From a checkpoint of a small transformer trained on Wikipedia: MLP 4224 SwiGLU, a variant of Muon for these matrices.
Each number is 500 + 50 x the weight over its row's rms, rounded and kept within 0 to 999. Layers, rows and columns count from 0. Numbers have three digits each. The size before them is the row's rms in percent of the matrix's.

# layer 7 MLP gate, 4224x704, rms 0.0358, rows 3078-3120, columns 576-639
094:421541512486525491535510465462503591488542503569473563514484510409527494451524426544569592564585540499474416482435494541477474467440454526617478469491476465446514461517516507563384550508557586
095:548507562495466538531516521432419556477532545439496526436543558504485506550465453450544553457517590503481510530491547530493487523459569532541442550463530616516470469542558455573493508527537481
095:389580430515527471530502537587496481491494495463575470447491489540486579501547531564512536572482529508516495506507338504519476565413556496523508645518560491489495495593509525509505540558368481
095:503436523353519506451584482438414523487504582515513465490500478526482542525495525571463458549480526556501466606428478602541420485520413509559471419535445497443458594425477436588457608559447457
101:471590558407476433557364524478458521501496534466444483549502574507446537581458534423472445466591557480452468501536527491501490476480508434478468505565542433549476579493411459455518498494537515
097:469494541480518469511541446461523484472506482538591578504542491512529540508541511539525495449470546529382441417529462438507477416578529552447454510500523485560490509531532461563420559472463574
107:409412473571580457587515503467501560541477578522423510539436581568551519494480375467405386490509588473479542490489448513453504518537545526538520446514492464558528529479503519535512447443524491
095:528562474467565426422501492552496472487511517486440474454477525485436547576529541452501439486489510469485451386613576501447391459521465361537508561475500573509539501408493478494430472512444474
099:501428546602418465358407534508510528486481476489408450508554576463501586489556530499555525557498518529458408594596425567428406450512478535574544484475510527495488385519528513479548446492506472
092:533466503485478408485471516493493357492492515529543522491532485530487566428544560507500525494536549384490534601574473434428496484595544459558483467516518516468468568471484531451512569410496495
092:531514499494553509437562508501518525526446503570507559579548560465425535452389526469472547528506523527485444589501507463555541521540525466444464501545506519543502552607413526581543450368482544
040:509506617488554541518634566534482451432491531511472669460517498475554502469332463628554499493504470529443503463498529515374588390531456540556473540535558574546562438436553496465449480439507518
096:455470378478466482504533511516603481426515519418494441521446363438570567531496580470569538392503464463545527533472483513561386519470387432510699464476527520544475532509468568502492504478515486
093:531528489590435528499477465540563408479533480438477543403528455449491534449459459486502499455521536422505592468557531520496553447418422503461502522520531462615509539447436505483440498500496498
094:485555449487517497478513462520441597535555480522438447467407530522578437503456477415406494420630500461518511522508568547491467448473524442594473484423476535459505548567506487440447509564460507
094:424484461518541575454516560444537585443592517618577526446465554503567470534527482482542432492577580475491517598468520483554465436455541526479473561555431474453530459594549536580461476508388496
101:474494483604455594474530606479488514526492544408542423524529455554597534514454406502579543472533516609481541390456451473485482505534555450570475530552473459434463488500525574538489501529456482
099:527509463482519405556416443596444567545413553389491434483543453481503543385658506525465572370495493498487443446570401464462431527481519513468505463541486538531525532438460496567485617583441497
093:558553528471560573524601535534465441537475514427569564470475443438436574501453558420585447490562540489480489486551484509418498497437506551487611549499549525498479530505566524454566485456481479
023:501538485555502482565474524499506556515460570473467423488403517547493503496505519524541445519517523550576448477485533462590455499538546471537482454434498519452537431474485541427428504501461465
095:574499552505572450492556444592536447506542550506428549517493556492494562492499557515457575430484491357462448567542583555473463504518522446513594528511457520415528507560567441417519576439545519
093:489504427450540461453423507479544391512479453434557515532500453569558559503552562614529518505551646510528494535420526504444549516490521477510485507530568576478516389408559561518458466528508506
097:426478553563550497587474442520420541500466509491551421380505568496464527437537503527544497457456500563527569402557416440470453498542475574511509545477480515532588515546523457585454478467435479
104:500486453466521374479581480541453490515561495471497443455461468483497520543514467488527563521485517461462461463502470550437518488523514488496596476458540463507502501475484516588471457569475585
105:463535498550537545437499515590479412536521594490477562494490551496549511543470543471523518529538476486481523443472396433492396523549528587519548549541406443474536493440509506424657534448495447
099:534531470496489493412511425537509406516520520537565493505553410448517486498580539538517481501627517405547518426514466474481476452542464506578557499542538546498629487502449414465493433528542583
104:522617528427499410508468569523469421504495421553563487522502461474557456513476538552452542549497505582517510459537471491556485474508511424542572426492545607518448457544510550378563498469468511
099:472457493496557541529434543588495490548421519534429534520551526462435457545467495492490489543438457485442623551411488421514491436536467529562424503482420468550454475556524424445547538546566422
093:528606564539391450500517533457435472478554501426600567520515442399462591573481580523445440559516538491518495574440498482390419592492469509532466611526510480493494413497562493507452539501506478
101:514501491483576474490519540396470519510524493401484467568569536584420527559580535520540596506487531533461513436415511581490538523563456528459398496609462587506503480471592486520492501444440498
100:485590600548477473550500514471413586488488521559552502505517534533547448464529537509550562472442562560507456520444508408551610449450480490387536513628529453498532499525428530349527431589565621
106:443540436490612572515499517530546485465453570426468493515556391400475429580507497491566551429504503492534460419477473518541598480537483480537579573498496459411525498544548589511553442410498553
091:572531512521572560512465593581452502466498418505362552460482447562492459551431486565444570520425545424494507498519497518518533476458485546538498527496552568529526532521553460486586475556454437
100:493448508402459532396507587599390547532498499477476413454563494487436488595463509477496496441433586417605504484468433529501484552509536499542552430559447467616549516491600446474416521504433475
097:444605522502489511513553505576402519545523554482525518501578413479512551555506537433501470485537490630573530526476526473455471437472522462466518531511475530513550431477457466493574515545610516
092:466577452452487463451526463422507565482497486481505518436428407550509515456457507487480514339418624449546398555554555479472513444438506530531493459563598484531549511468487480540376555472552408
110:461508533514446495497454579437505531537569499482509524529454506520527541517513444533480557542493451508561438490438455466473493412518528569528504416560480462524455495625509541514472466514497476
105:487477537507536498470533486464529459550485510514447628537472581455514458568546421496474514523491398448423573525528555482460543480440515513533517538560514442490524473454542511470503588568482520
101:500411497508533468579503487635573486492468498480465384610549465473527513491469478415487519591436470518432514461531484556539550483453507459476475534455507518475434534471524496589543485482490565
109:483484438519477652540530459442557353521494564419433523512497504497555538414608509462415506374512491484435549461488541429565512455566514572541537478533502533474549505565586524475491540527569551
113:511574501479408432400396506559538434559460479557534458495416490496498709499527540485452559461555565431553418456532400479499480496544535560450563450489467458455487451573415507471481502554500614
096:457466602475450596484541533549465448613493516556548581433486470504500593466493487457500541534480530556515557416587509495459508536508513501493541491556564537582497466393521427543485506433584424
102:433531452563395446434510532464528495548390366559438563563490475526616581534505453519530447525491620490492469582473520456509442485503504515530538515454525385409471586485559428516600435465525508